Weights of a small GPT-style language model, trained from scratch on English Wikipedia.
Architecture: LayerNorm before each block, learned positions, no biases in attention or MLP, untied embeddings, normalized queries and keys, attention and MLP in parallel.
Training: a variant of SOAP for these matrices, 5387 steps.
Each number is 500 + 50 x the weight over its row's rms, rounded and kept within 0 to 999. Layers, rows and columns count from 0. Numbers have three digits each. The size before them is the row's rms in percent of the matrix's.

# layer 11 MLP down, 224x896, rms 0.194, rows 58-182, columns 560-671
126:431535400488560495481486512436503559579513489504533477597383411586450524529460536470589450512505489557395527411480486494464495554567509455515543466491537661468606503611520528464518446482509481505531569565520423493481493501544478483488536454499505596485480464590488557505435526498468474480543480562551505578533604507558495477521501517483
103:509511501490500535545487577480519582478548390477459563428536464509461485497501502552512528512492529510467508519434440562496402501634505488550477498470387554553509516438445486412527593536461528418547513437505505462492527518442339497474520582522504480506484447497499427430526431579608474428515486512509466524568448456498445481503545584517
101:532551410458532518585506490469571480557473428478544467561452499494365487428496465560524540459560474505527467546509499502472503504521497528510398433481529509525449463524488517500489464456477498413544316539474492548569448457510471540406494449569539379483486468394491568510494532517569463480435560599539540527480530472496460553525530494499
100:536541625483529545481539473597410496607490509499470518499492391457448533532520497464555547521520520518476455586595444423500409484454460626494505518534510442439459501585471606443433498542445502528491396474607562513499538522483488471470513530513555496460435441535509513491480473475489464489599444520516425493545472448541533475553531500493
092:457484445438512459400460469488522441440514477563451550489470474483346448529537462497382487481542441495523563500407476445495542510562456550484448494484586529446484538560593531575448509579465528527495492575446553543528518486473533484493535603538508440417409531491476496463489578485504520454487471403553524532517466498489459438418414519540
097:550460488544485449558470467457521505537485433537514532445501501522427395541426450475529462462449558440573422481472520621480448540533467557508482524596551398522488541477476476497466550542528546487504561415459491486512585458561423452537527423512474460583562464551394574506475557467464442365515565441534505411482390519449454537548547524456
094:472542495473525432440472395478469582512500482457500482517454451563461415459555547470486554457596556451483436557534496593541518487517555474547491514532500472558542560497513479515460548473439491469506577497514506475491519507494454513497462567517614428515543561546501487505443525493530470402543511437547519516484520453522464602486465437506
092:467437568606503487514546465496564403456523478559467541490509506498499586491521466493452494529412581514549575532587538496558543440456513511540545539521524454464436521444487476518385429522532412426442505521492570465412551504512500590506416452568414495488468400472432548466533538517439558565491572452578470488466503617540419502433502482511
103:532449554544556471521531399517318561410511541475613440547490468483459496369538440566482542507540496652528603481456564423514414558410426432500489527462579494464497519569536508394469526593444503615502492496498516444484567489418455483540485487547549527506530490444494535474564572516532536497555479418500428456513473444500433529563416520483
103:446473498458560488507486516402525492463460526550559537517493527517470489509549471577514472449487465436567548474447442524489444441434455463576489560541448509488538444495547519457566540481461498415536509410528422571475417466563501382460430455390523515507488546486536558501421508470453481557454495534495474408479503439480465626511504443476
098:486437506528533470487515477491538492498546570463454460549506505507482479547563563430417512540511480439508534555501438458512485434496484492538532500497535522503396536539451505601457492452385458448494447490591441437511507558532526486476430494536509506477495507506472645461410505476492560437405501521559515602500445488480498482533469523522
104:457475365475525486639550609606495503435466446458467464483566533454529558508507515508523449484422478609517522455483488576552528473461477538517459520552495507437469548539409509505572566452522514466632563466450467513496442595600540501492538499516588413529498418490627484456597452469420372470582522466550452411394481471545461497418471506550
095:463515493527527507512453473470507522526513466423454417442464443455463433467478515598448634501402502384486461474399554406501544552506494482496490455455523607474475543509486407428432569511469515459520464479484468440539502586521473559492567522542490533487484555535449581557502514496530477528523522624515538557529471431508465616528518498538
100:473521485518501484564453449428446467477555531474597544542527466546510485498395555440450442522600536556510577475462417443532596532464495537597448516471553532508554526555475453528511492559472420512542448418522520557548435467493571555536480552437431568522422455528468528599659495462514445451490444539521625411449519485529429498504533444617
094:489588519423496553553549510542527543550430514492453585555499593513496454451412434534511419446484542507492528524439387485541506452586452509432530518582481503488578452418536522523543433455368470552527521472562548489405486489587440564483487470496485472519489538487426500450514537500536557410544489552445348555529440497581491456479491446551
104:512510447596578507501532437466495443486515443507524480568515514442515598572373524611456430419530495544442479466480500422565375535477514418500490380472499527524534423561522514457428523512434563479486473606474504458557496454483580485545525535517464518456494450518475535490454515547548531519467420575496482534488464516535425484480531455550
099:510466552514463486523534481488537491513473395638557555499489372500488476565456498391528518483519486472495503458414458512445487466468474479467552482456488548495480483435508518453539516496492384480424520463433462471496565387505488510538501494518533546562506516438544522539459540497529608400413520486451494527580460461552523482355525503589
105:521496474518506556564493545555531612397492513577544453578529504553442491524421473511459514532367488389508508464546514502418588479460470463531536580366538495392473436565569418463511510521502535468486558501532548540304478409524567446491454428446460457562493407512488486493459500467481384504484527491456561470494558630493526509496452500485
111:495580483488504470510460588460574561466544506478494492439561447552564536425509518546447502489547539537460594501532392447504500546523490452524455529523506479477530516428496455460438428549486453523520570423462549464505475409584516501517390526524483496448576531485447558513519526510585465506509507388498458581458504512512467601476464524539
100:537535465596414525522574457547564435467526518450578451525441612530483459469520547590581481553417590530529377574521506529540448458451543483538578474488499458525462480512475489519552491581511454445532483582485446587494432488473420574458527499475498416447511529566583524519522497465462444424547560534490525574479510450438513563458413548472
122:501495499515437544516434520516520462536523473498529413425525460441562499544513571498556464481461570507492514603554472478581454450411450572482553541543453503461524441643392484508488622544618378539425450510557502518567500588425492480510501544458514467514498538461539473540485449463412520543484455501408494486510410499557435487548419475527
099:408461505486553602434462545558500559420562427580523498600473360484463457492468551560530571478438545524498462431609475471415502503624574387501509347563458501489582507394443499401537468501566430427475494530558470488457370555482517503504438438431481512520530468590436490507572448511536479505494500534460513470576502544453455470502431480497
096:534614517483555513539536548466518519503534472546454569443483499515334524470521553582506579575425463343454458552464544566529451549503545607498411543413453584417513506449537524548498396519520584531500544471475470399527483439513547562535498441447518416476514492409557534493525454524518480508426560492505507564460547593512476489471544566537
104:479459523523469520508490369456532454404493534509534578522456462544428460432469529468436464460521452488492504488523508493463565529614611490526467496485382541484459488593528461554495554503557473478544499476461439475531532516545513464629494600460436518436513468514525559479520473474476570527540449533502440556503598575534515479511490444435
103:567535441513500573524448468561461528520364506566527530486535477422442565405523513501416431458494517519496420507549516587471395487482455458451517454451519429512456460597499592514467504460461508531487578497457574534395537439522526488546505473508551615495534440497512505392560504499471474528428522426445410519493454469489518450516413610528
098:474443514414548449463522508473522486520513508505458527482538530567534472555509477562469522467550547315530539482597578555486559525492517536512419600505554515466563549530530551552456477517552563430469419506476400548555553563483516416539526491527526417502494510500487517560465574446483455402613467518561488535500521568532468386516523446525
098:510632505501415448477493474525490445434455514542517442526504519475478497469478592457506504384479609544544513523461445437485532447506458482531517506589585438456448601552442514518448435420548441485451626343533432458553422703489515437522479461447566441463511543520604520509492505464519527505444497557454500535511446461488559514505493540457
099:539471396517505525513477527496504389556521481484533501388512557460439523468477539500525515503466479491496535503470513513539507584488568563529534491406533456391419545567564499464525517503512401590537530395588422457473562542524534483527446439609494501626501560575518500524456577532528475536436551583550433482442541507460489505524495465464
102:541407498574460511615560540453414428465491516425460482460498464501463485566524561438552545554470534449462470490568532489516566550536512453540564445477535431577435491487551531511415513569550582474509551485427473543468585491543567573487469480432533573474528566487521530550540534528483464612537591452555573495522589550480600478477434500438
095:486491440503483426444430469511528529431448513539412461495553492502524460446456556364650517570458488463580452585590543497493507571464504585500523413519589498527558513467459502467480436521494533500550508520537432514524404484535454519468595554491418444475425480531575444395318485510525512570428535516529523523458489553489386553552454417445
101:634590456545401552498445567595464539490489517517466505550537494485512457504533515532557425509442478456538490537539556505533529481457552452444446467459452556441544554582452447623438515451504552471519528556512573493552648477554471456520505523580487524482490519550592500504474404498475545553478543424570539475477518493476634384504493450495
096:461478602496398468441559482455534456563529567410459458398480611489447550520485530563542402621569522417517468578550509518465477493500505541534454583523515517535524528425491493609574472523452556500522526513504459479499569380468499431506436500459567424516460538458476477486507533537525479529499486463513493427520606511412552468493529500424
102:536502477449503522480503545545431548447554524444543556536507554492495560496516559475556519511502517525507498497499443492504482477438616468583473522468430505524573541487500596517463453443635440375535487542551473536642500481531584505554537538454493561499564552405504439474514556513545443468536530559481519464538519450478566495461559406653
100:491428521543516479481606435536415497575507456483485504504454473662512477466445456513562556493555562552558560477443432480530452487574471512528513417489543495474415479354535462486503424563477542477520497592525408426472499463460545535558441453448477473462476474564446424466506573526565592517510449495443538500468511488545546520503526421400
101:480411477497464496451502411544498483490525545521554585538501454592518441509539596492600493456524480445503519429522467466586466492535521533512527566492544546440488579485502558579685504509519562534502476515564459532541393543490477482495512420421465412536486513579536529442514526526483555556442396582466515572441512504519503418517479384462
107:577526484554415479521482545392524475576459540559485491484432545478464545561501470421460500486560537482548473469438467427482468453517491575439530440497538459478563618533509512540471463503477452460518489511500386406526490512380496498508531543510545473502553470441515506488497591538541478522541538552473392501522389489491498458541453521512
101:515555510551447552446444553531520492456498510515532505435518535509571558531583410473454468438471491497464579428608527605529477501639480505522502540519439479500502457503485497435526532581454517437499563504509512535551555517446467465631533491456477567445498565510522527457443536401523539452474575569524473541558488462506520491432391520480
102:441450495415517483506524551454561480489577413573430440478510477528555478449509512557525574521507465505488582548488522485471464422482454494514464516487493455496529444537454451482524505522504528417593433520502471505594522593512429548505609573404554516520524423526523497412551499567607575583446532502501503499541518482469556415488594521545
102:487614475441510510522505480558484472476506435490495446576507554523486531494501543432559411475543540531518405582578457417523484475509524482552504461468523458575501315447510657449620582472482483519477479554508588546473489485461579595411499562599495390488488545518485517464522457501459505487486474538478463531502478466543527509407535485504
098:510505524467570485574584442477503559451514446410588420424464477521508568467422413527506515546452488449476583488587479533433474532560503492455529471490522562565468508547519548585416502550499458534424508627435462472441565516496465474481532527532483484499433485606504460560562457431565517535505467460566494526548514429499519514505486546446
093:502580543458504489445428468476463484513542513424571518481556569492504603499495448431520518523519479482500539503416516497497593347442502548481396590523468485558559599472581522498524505492393536396491518476540446513473576491489507458512549541385500550477512515442464566495553483414535541557442470503540516511519493543605570486462500545505
098:481503536552533582608417555465536541529537507467486436446474558426540426516524452459485509473460610523448447526471501435628454462488501547501577445451520378497567571528537543500544466493425532547539470481539430468520599455487440531525532496429534498535604552526483438490589560551451459621573372544533510458501451492512550396476466501546
099:548456476520446453382555445465571517524519452487621526487400522539524495519534475511557545584558439533467484475439535493465526472523466512488475453506518552457470482568477491477571524620588536475458405572523518517517483532502550591533496455498483463565463524531531536581561553423605533430413503543471453534548563530509430573507450399588
097:543575462505481545512510512608521452532498506573462473490581470557553530540537522439427528488521523509506448517473496513491510470499542525556475476501504563472485502502500459479583511472535563495506501499533585481571528603488509467351531526521493507498496470499488499524532516543462516469530563534535517478534517487546439413465377442484
105:462553406491558583568483422490413515547509541529479500498489539455599464543428551530436527443458435438445557471466502492508398524529564614458451464500559538408574540548570490424458506483507505499518477530455422508455602525529483462511530425448512466552494445538413464473462410571536461437533501538532479515440489564566506485432486546515
104:473534565404508467502503507553529639499514578454576515504587559552504533522532529554551522497488568524449546463457540515597487469527509537509482529558566564510545500469462475480458442540477472453511416492560430455564387546526475534456445538491573496517532476447561478536534500418507534506542423490499490526403456514492479426507449461391
099:498508483555442506440480494485441446597530504507433500526477489508496476533459479472516506577468541460547545497543544476422450482599474512474525596410531443453489519485513580436492501570428450495497413459440499408458539519481490571493524464567547564480501464481532415573483502450448414500479541506409471531572511440488507544536393526587
094:566521504557424481525568512529480569491436539548493455436467425582509495426414480431606405465508459429485513510519531422513548524488516562504427415525456469435561477505491577509669479508540537510507548487429551494574460454427421579499479536418548407610483463473540499375477500532482499484542512458462460552536466494552533483550435533473
102:540555530529531485525537414452451584447458491577526558424603577497567461511457475505502453521461437589495532403522457494415537563521454475551496487414393405553524506488519391527523530507552507549528542480472502484490511540396479539522479511558464590443491491545475517618569460486559468509517553532469529552583564423478423476551545533498
100:533474421515436573475503407394486502374442560487552566464517429472437497394562486621476486443446523450436562488421575539427496479435571522459439393475422552464465509506503446460543563506536511516461470433535559505463643478448495537541522531485543486441531385511518559514382584530550555423344511511478547562556524489463513469488433498439
092:497501516481516503471460465410497395529488459432565570422450631519508535531519418499511476479540548583482487497460496500527543588520503507526509438437455444507483514472537504437555574569577525536488556507504479542571593566506487483481501453475550612457485396539558515470584438521523526450435525551592446457561456486416447505489494501496
099:475485468611515395458468518493492565455529470449432509490475606588488517496501481534426475459577523539581515487542581425565536581439421471537537509462517530475509530478464428501504563556554522557431498447516450545506534525474590507450494514437547536453549501519433450524429469512564447478547459521408473407545472484489447556494513617427
100:503497486466503547531557475614509464481502494546531388527473549512487513451445535585507476555549536408540555538413465448452564511475437452528500483612437611487484539541603533516485477555486472491461562483548581461426559519553505656586545506555489467465519391569565464518596448555547442501621531460450452346452566471505466544466547485459
100:560481526522524451500527476501524456539517478515465491524500532550470494428487504366479469497535480485495536573496495464495501621543499483498559504442572603472491460456494534536525553555529523499545479459471513478625337450519567490494463462532481401487446589523570429482486498512485530427409523554445394487563518462510483444524486521544
098:494508433496466466547606497453546462615501453524510486566505553452535436601538423427522513514550546425518545570478500576458571512475566465521504500472467434575436525500507639492453479571457588506488449537432537424425553556466600469532490497508454490394575433487468512469503493568465529495635453424573548450483413573503467494468536518469
104:555495637463491534495387379430577421511572424424478565516570436403646517447503549476480504646535427489435547624373461495478478502449484476546524388460496467449532589503553463473510557532431479456521510480507585555518558450497503445491485521486434570462496461588543427519484474540477506466407497556450500468576607487508536485523446444546
102:439550492526502551523485430563445538444539551410575543525563500502549538459497481527503444471455407468443456517550500588542531469448510452443418487497571494514487524533442508477510550466559544512509544508514570521519464507476476476455437518551465481601548480436493444484437510518448522414554482498396453507495482489580494498488519523431
100:548527546497466632428435538537584456458543519418469424584553465563493464486449435573448459541455535567378531520578501416468460543485495510514456521499624496540519500460510531477451456561505460505579496571482467435565538525498450428483622519593476530484464472488604447490436516498462570561528480489562475547492473515550465543493492520403
099:491469568462582396497441485493450521617535528542489494476500493427574401480584475604515438446488622428498548432477529446536594520497542568574478506489538468508576514515396556492551457580510454531470450412448505426516554515503543546456479445459540519630548483462454582386459459539528351510448545507470516529540512499558474527534432495493
129:434521574528470447519398516502479410499519450477507468459400620539569488491477491476424486561582589541512582542529600461510447529467460531476479588491493471458491540510529552503482566626532494497548495554506519423489569565496579555566482556520459477478488543558519437454483437541559425524430601560407536497565535496425474474534436517517
097:460422386423479493512446536561495558506513472541545511462503532475464504477504540528406466494496514487491552432472456541481488519444589504444592537517457581334613576503486468423456543459530487538501548525545556595511539516517588477475494530417440470478411535454530468427537498508434456494496514547509423444560413447458455536571476508400
135:494498443503539491547496526477497570416505432560499460561513499489469447543550486449550566452430465484444509438526488500533502537496558489544528486487501508494449512540501574472500449493484482527487514452516473581449447444533419521557525440484451492438546476523460518518495535487433475458587505498428518521406441442557484474581556462506
101:440496552499591589560509584474437408495419465515527452579508468462526554546567526556501451513512530516459499453491487525495516500530518527470466445496520460504537475508539434546550501538474434401476459436413528507554530531484479465508438477531476552487517483451485467538505445514463539455445453518436555417567495488504441572495461663494
093:536532538452536450445556364467561559423428532495503481495519501484557443473535459526559565489527529544479596458446592442494443464436473500462443498565397478553450527567526434502433545504479556458556544475489405512576447572502495585450569424499459451538487514467496461507494449579482547530516517578549578464558619508482589510466577543568
102:455487564534473503381495585508533541529455446463441487492529514605427421464485534432475439469469465489512492497433508474580561524450580469406515479511455485632520474543554597566446494469419594537509420503525506571454455569522419379456545475526555445486499507502478488495537447460538483539522560466546509517415545480526452590487489495448
098:529513450482469483499481465573520451476562409609516359492556502563493562413461508544493506428494390440543501537540582526621536483501512501486574495570484554548583502502555518587480457510363448420501547513524519414494538424454504583475527436534520570510459516512369479569530534486499334600501508590476508592468457488533543522547561438614
097:417468445496569570503481553520469518509455455442393514529507569485415462531515514495408565533593459469543538500374453519471522512489541444515437458597541470537488540574451492452602520538538493457484443490546580485388462530514495398505423416485555516570511510379585469519436467441457388548468547479467455530362512487512475471510447564543
098:444505454509442496498548526473527528571531488446485393539482514575507573623487472523467477487549530544576386535564473502613525595530561550402408441459517418448558570441493532466485496462392505440586443436575445563446500448435511457610472561507523436463578482459422477537498541535557456528521505487530509601432492491483570515479476444442
098:538419447469517506503380498482524530578467386465474425535568509564559528575467542512567505502429521484529471479511498476492535456442487448483518496489583502510473497483521388531531564519423469480578471548530520529554425507598555525579594462489514546527470436591581537449515543433453491503499497564468458534498517489508568455503492359481
104:557352536510512511543502525576470485529576354515440501404308526554588504434515509526501504545501489461549564544490438421554554282476489515475512560571439494481525544455484455462558510514509503499520469509465460519477446541558466511518474442425406474483555442441568474538498514493448430500576486490456595464463611526421458583556541522512
098:535532560547457503533554541499528510463511477512507425420482434507489569516568525484498571473484503483424473534520479495432428547492538475456500502487525442513502544514531534485469454496479404481533489503422480535398572458443523425449530447473486524494426536505493501449569506477537657451546510437508445573523527455519544494517508496521
101:531513536472544561529542559515619506448528507509513509589513467497464499627618489540484533554510530530464553487561569551510648497524537431463610435365538548505499436536536571499447578429481502484504487418489450508527578469475475523466554492537548472523544451499548444502576531541440551582480485581500492537510549450589521644590572487585
095:520588523481531550493435560491539510445453499570428407608541474461465501475548515669527496426501405521421497518460503471428518507498538531589475411568486456493396426507463480553538493521566553512584453486452446504475506496498497432600454490513503531500564448592575552544485446549453433449553498546592550522473514517451453536552505551423
096:433470482405463574472459497540510501507461370456455534539455491580504506492508522526520459548481491476437561554514492577482484566483542601550501462551501469474599507404458517408495517509505519470540575497406512584446478522480493403647547509458474503478481464565507532470514442501456531598520526491493522558525458446602567507503507614467
100:534577420617513473551456459476506557576463503503462452460480476471518480503585522440620516544529450535502626578411575438546605484466447432457484544513441519420501526471512506534533425575531450571443545494529411490486527596508544524533497531525492391583407531547408463524500557472483445450471441503587412559522475410498466582463482426485
100:449512455518514511478621438566502493473408495567364495525461575532463499561495495561499465521529460447465516557527424510452371495577531546534528533490524594555395522534469528535534500429574568596517416505411521551441514498481491496477471450520510427430510390451497477477466468484527518435556487430505458423582456440550415541385486531465
099:498398430575501471557483585517516481423574472498538533580508543501445498502471458442585456486501478493444458544446377534437537529537616422466466513463506454494541471484423561432537475512596591530514497443531534525470434509550513480594481489464504452503520522515385511556412489502494490505474587609629520526507469499561486429502475451468
094:464597549462440526446383442494551458381547450470536469485428468458473510529521524428549495443513623538552452464457432518597474505467524415525581550529358553407524462499405511547496540612472524557487481478496493484529518505431422530497542474457442459474521453384502513486563496578498468459517484638456461590531499515521545517436554554555
100:474556471539511508472525486455496454416482348550428496531453452440488536397462434577523525426503536516470520511489560576418562558473513492492483486522455543484451423542524459511413536431417468504484535552519464543523557421419647515503572530553550559442429599479462476510548543531478506510550516501391402455470527564483522485513609508463
101:490520493488523544534480499492460498452480422566428603449491578588569422482468472501573387504495514498424432575493475495582501470508512598572442523474512461520556495513485421565568474581545554514412561498473518538502485527482475392500485565494489580548516478545487532456544453488528504468495538414475474520487493495561384493511463487470
102:481527451499465553549525384481474595518542556463491446493547534494425513508563427482520548494468524594540473539544538487468517497498509450440492485418510585504496494549519449492461438482406532507449448431508606413515527435521517528601484551404458548552455550629521529429543557471496520505419502496642548468556494530539486542506511528524
107:525403486471505548565581479439543423517464473565580560511514474473428412554556452463486435493506417538566382425365483473519495517423545452460477445581507407433434485454547652623583523480366484425504490542486478516547469583463580628411478478530463469554532511426472550528478480558515581509402459557483498430494486481469432478573514430461
101:522432475459546487461502498550492521468629500472564485529483492518412518519556580437426522442517490553460571490479508520532541455479544398442511523571563542503478462462519539461560504568459575463495526500515492493402534493538435562473503383538571510537410572539445553517482522412527506463497568501473430512496555516526459430488561487502
096:513468488536481429514579462512482545542475490460559467473499575506546452514510481439520442527488582387588581558541495470602551453466570492565526499552552438491509565539379493630426477521528539457488463489457496526478551507496472353473523524431467492394538406464548516467477459482384466439486546449445538469432482555454617588515498610529
098:492567410480510451561526578495433468522508477483495410501443574522585579440522522446504444539511504540491479467667505533489482461489501543512513542491519389464527542524610507625475547482513521482536567429501467386544568389602514661524490513508481426510479515447512428552473474489573575550567460448608605526492617506432562473571626475547
096:472532472462468557497468444447414535531417504621534580527419479463516489466476536491486575484504496483522464505426474459471495519472457489437412518517460487548470547570587493500558507390549544510426495518548562562430560469539521481405333484535569509461532451539473467425522447474530495531538482572548534465500488515491514443503462495469
108:478518550530525448448547488485546536546540519497575486462494527464552555502496459548480514479482477508499424440510532566549565478488509544547447432516459476473447470521511508492513505533493428389539447498504443506406484557539615393518466606501514528467510496479490595522551540546516504423556504453472525474519519603482448602498623441507
104:488484438495527545410507439401542501506512507492521467536567505524436463491580402537468482494587559525413473572487490482445496540551597465450421521566525619517486458553481467602569445482506479512639503525481397532523484508378458466532507548588423403481590562480494386495551407527453571510465490481554490446431531434510525484524494598530
101:562479479482531515469553548522465536491410474478454460549484446530467449412490542579448439452488475476523528544469497535562557459561416524437486548469527482523529435583484568488536441435529512487464480464486519443516545518580507442540397509562513486549511551487480466488545549489455570490426478400532453490470496491509475529515468505467
093:621507518488545535587493495533554503468486455562560431572555497456463537574535465548524520513574530480524484428498515504417552511529488340448343430528504471502511436530456360486488485449449501519523500457497463545433530607535573437485445551495492418509435454528575577492463536602456475446471518486491512496486388512466498509530587462541
099:603455542517563514530554672354470464436472398476529469508489548448540432516571522580531535536557494483429525485481496423556526495489572516484463538468467488463492461564532515571409482541528465446381493490458404587484467494477485463471466417478471513611522447475550516405553557451461533588512465450495468555500436572518549523550432506463
092:501529501503542507483522469592536502454513499490471539467441425501573492474524514556561469421465502578415468483510481508475531546508499525455510520491561522487538516504455544524524497463455565404515512566468521477485439481455413503569529462484543551497494532569560453457615519512548542433503502504520487486548508638481633498463540463486
100:497439449512602555614545434454498482442561457486499484490499552501544576568459564604554485450494470577498445476520419598391474485473453538441576499472435499530507519416580516516481460552474495461501522393507586441390477460502446456511483478513474531475509464432538538493447376451485574570443422501431474471503514441419545563546473550442
091:442548559469477498474503463504508486517581499500564545515437557539487495398458454435523475531533609455583454521507455477449530481466467483476594526411464512465470497486545468463472581552594509529495509629565432519615506524542482540533536547564473533450504517536584407570542470448543627422507489486501515512542562488507547589559505527485
096:487412569511533524480569422440475501471480527463604540482518492510530545521529482546503631406550480560560498545485502479388489519553398486479503457499456548473447470487436500514451548480487511543487518475490571580417534505482486555545414502513509540435504559400497413430408434525586495364542531476488521483456429531510589493495431497513
100:446467507514572474526497422465497500530569456465408441495422432539399465459497426451388444555470535495520558574462481505565487520446471561527512508540544518504347515500517494428468428398485541536553479582492464466441498465475577546552511601464462511548501450552466534410478496415557473620554461548417509537551454469521485406566492475468
097:495429475622441468549410468470517588544491460453505470464510538459481479467520592548458425489502571502516556520481533536468499475465466486449510442597499466501582575501489509480439530564460562475556511411573487504460532454499535546566509438449436556573453547512491537448483471426572470566495572432469532474510494413490420542462448624514
100:458597469490585578511456407494562538424516449413490452506540504475604496546483549448443564508521546500479460406566514500552470394500472457542485529516417429582492505518442509553535524472524502460446550575492437543483485488451468433400438536475480477549558562497470460504491515335474427489438533463480536501420450414459518444559493482477
095:520468522554399533479446435523549490547564455522533448521527584544525486569508521511444439475517579529532458525522526465602462556480522566513450486427475495484512470585519497522469539542367421518508497456462535563445482558439511471498475496477417532580440464540485556542476511563576464553499472549469491521465505547518421456510488543608
100:456552509390435497464513411537436511522490509454511471474528457494512468531469491450464477542513474518572609554583537573408515528418495468498498487416576481562494474536472451535519455454519500506497492465486512480484502380614523558492443536513419497511442509505439429561447495507384603521420567430508531598546453531477548521499493528481
100:577473512471583511420572484558506530509536543503519466411564399525474491546466489581450454438497500554412530449521528521520526405592540553564492436433522544517568496572524449495425488414487473534550488532453479466486574525462552533555536507542575572466558515449523510466545537499494515461538406534514445524485518509478468535585601467612
100:525506457481452540480535548542469539561524431557535506379479430496547462576554499484563521442440512545470475491467495480499507569564435608408545493468517552536529522456458413474609563491558446511441518599458535516481555419458530467424567552493474489486464424438455498512455480495464535460533502498394452510493530583430407377568521548552
101:424562398595448499483419478471473516521450489517549510529519513467584507517431475453502471475525534486443545418491469502469441505437482457509521591528514421446469499522485473456475429548461510603439509511538428485476451538473437468544569601492519472568510558499480461451510501504533516440609485588379432538550544495575611512421470501522
099:557469412447503443436506480462506515529454519489455495541547552504404424467536549425483505579634491486620581579498348513531476554513532502437415578548475421504438535558524481647496440474496555466459447490484529534467433553555556537477420485483466544507554489555458543473480506528504505482553582452492511513570462497486511438494473479532
099:534551486558504555421489557470560475582516484501517511539471523521483526486465498490501523562516486474495598517582547462523547485533501545480454491535562596488610509473543502545464511428531664533463584475443397531469508548557546546426478471510531487502410540521552499499465554489420442574478619498487455451578511424509454457513435473494
096:494470514502551510495456508539451562515456507570438650527438402433418519454474582480501501457469469553482462470443496489541451463520514440444456420434430518562571485532547540542494510545503457404432555553493461597574543474469443477466470476523566542481567426566494509508528493479534520528475505478523525520474475477491508457402505548484
093:539494541681477461519437530462439558480509474465527391507456473565544396490516479544531478564464521524509692567506493556459478556524509451518383407456525543395488513475463514476489482518472457504501471631538535573508504565386533443574526488492586416486465477482508560509412537438545534512547444544507593482487544554421451520550511439443
102:502399489467524448558491540524520375476579614551459506493493408427478474534528580492565512520466523382458506604553470604590470526468566450558555463469541452458490483508594550473474483488449439453464535478447542535624487492457491449532512533546499535469500474488506495440434522504555487479396507453405398508522498374484478531444539534458
100:513493502482534516569500522483451561461431467514533590526510477493598521480451434459521411567520479435462537408548502414524605484437485479478502538541444479369498481418529521520492504539488595518528477486488460454530425434547478478392570474541481495469511511449495395567458534440474566503482465436447470533487530538499424447510447555453
099:565591523555479548511515568429544521440489505513602473530489469469479413576555585541407508553499513530512448438491536534536525497451520454436485518548482448480649528526527585478586541439589648439540609390433485424502563535470461448572420454448435522484449480479405513519390521536538516547425465544451457527469476489480604599564494544468
100:517519405353537484454450450585563542470490530529441584508474475484532565432466562480422588420476542519534355607416524505553492526546458539505528595562451506499350540567543580505460555568440479481462526482491551461487477534487544551494438563588507500425528455375468441495431459457545559580448424515519446548486477485552479521474473483489
097:471416459514506432553507546479515513449514444484478489515520566460477501547556429482494539478464481446490491440531478541516556547556584468595375426480568500542525515491554519565478585416534396517464521470521522519510547512557466560474463452491535417492509514607575434417587497549537407497456579394509536475608464568436526429493460532425
102:468510609495475522473490508503422568502487476566444497369528489419489592571495514521573553477593486488522465516495523466523491504495489548494484578486508562467524467531525442457477504535543444516425516526511395446465571420539357565422441468525538620444564437331549513466554516565552556564536445540593552545513473475546562537512437483544
093:429510522580509521460593440486497562538433537477542518475431611547481494555585531530460463507513464475388512512519543547532393474542470498552396482486487515411524506530522501490405538486460510567556539460510490516526524584512567449648490515509611508527566458447585565478520591505500504495487407565588512544549466449518423481494525474530
104:435451572510447462392540474596520561520470492493500522504476513518525407512475561530509467493461404515485577471498481474559457498417464591481591433513468534468440532465550525489522548534563502500507561504427620545479439382526409443488578476467522491511535573609534495511460485423545452504502484512502436538496488426514517471567488582515
102:504598618531534441489500424537478473534481418532539457508498411546533543501466515573392571482492531582511435508450444503485505509577460516476507456461451542416491486447463443577631525488531509599563490474481502518485476399359503451531517536578461435456474522498432516497484562529495561523553473521504488476513470529525444519513553451449
095:456515466509440480541441457532414470527552449517479504510563582493535434527576515408457492488448597517529412438567509516488478452494634469574528517513471501434520458486526500579538543504456485473505467540510433519518521531523534527460481578577513536432516498518523436453492409566579503521539501530409503492465482443470543484455557519405
096:533443581418484556531490473503508468548506483469454519513441475495513516472535451479577488526444468462548483401541419513523505514533565433484482486438521522530553505517524490572531523589498461554409433541532539448525551497478558501492468512519537574567495437380474549507427525597506415509385476453587483532475528455507486356525554527442
104:440488526550544494473493488537436521516483513542438362545604554474509516544477520546488563467441453502459522572515551580562484535516548589467591561504418482469477332528590539501495513477579485509482581583491627484491491488544520455510466575471503482488461552521600498480543534581432576487545438453340457490507466525481480511418457523439
097:490520448515573561554517528518437534492544431549522495466469543551498513389415452525550515534383515389523451456530485459486475483547478496500562524407481504509532544581453522540447465578492396459518442530509527567471544484511586515584562607426592481378457469434486541473545535457468532447470571487439420502475430477413435466529492518591
099:448472473496489505432463395528527544413567489497516508514468496405505482404516426495555483483444447489514572412499488485546496488554398537497470407538476490544435471491451479506454488490448503567521454430517659508603549502521588552491464487462515471556371471493480637560565443518520506379529443419581520543587485574508474405563504501456
098:492468422457516470540484477491553476557518456454498456390431548441453507573599484500410473430571564446459466463530546453484527565497469454530527523452321510565509475478537459484499438487470527450563554455465393601528523428461448526450621536469480571509374469536453446518428485534512455459463463397507517476494518449440471492476479537510
097:498510502487396503512554473437394486569462491551486487532545491512562517495493444631447452487481499492539620592518523600581518407492612469502474537479470499485501512468553502493382447507442465524498465453590477467511427453611425442644506512517536461444418528546554526532439518511509472593544550488617515537552558459520490411536425450545
097:480525561491504448554425475528511529487520503488519506459496568525475422523479541496577544549533526473457527500506472476431432443543527549530446503520412522471470567486549456471489447516471485512563486448427457521408513477461546548549541522518486469450597509472530553606457484620482520528485454490455536541485506526516387522612416464652
103:570508443436540477438539485461478462388562570542488573598525547430417414450423487525534541374559511547529608462470476485594491549630473508541494537533489509584530513436574523484450508375455512543473527513522499469391496479487481503563470472517543422501540438474516502463495480451528456478472485451440541377469457573533539393514512409466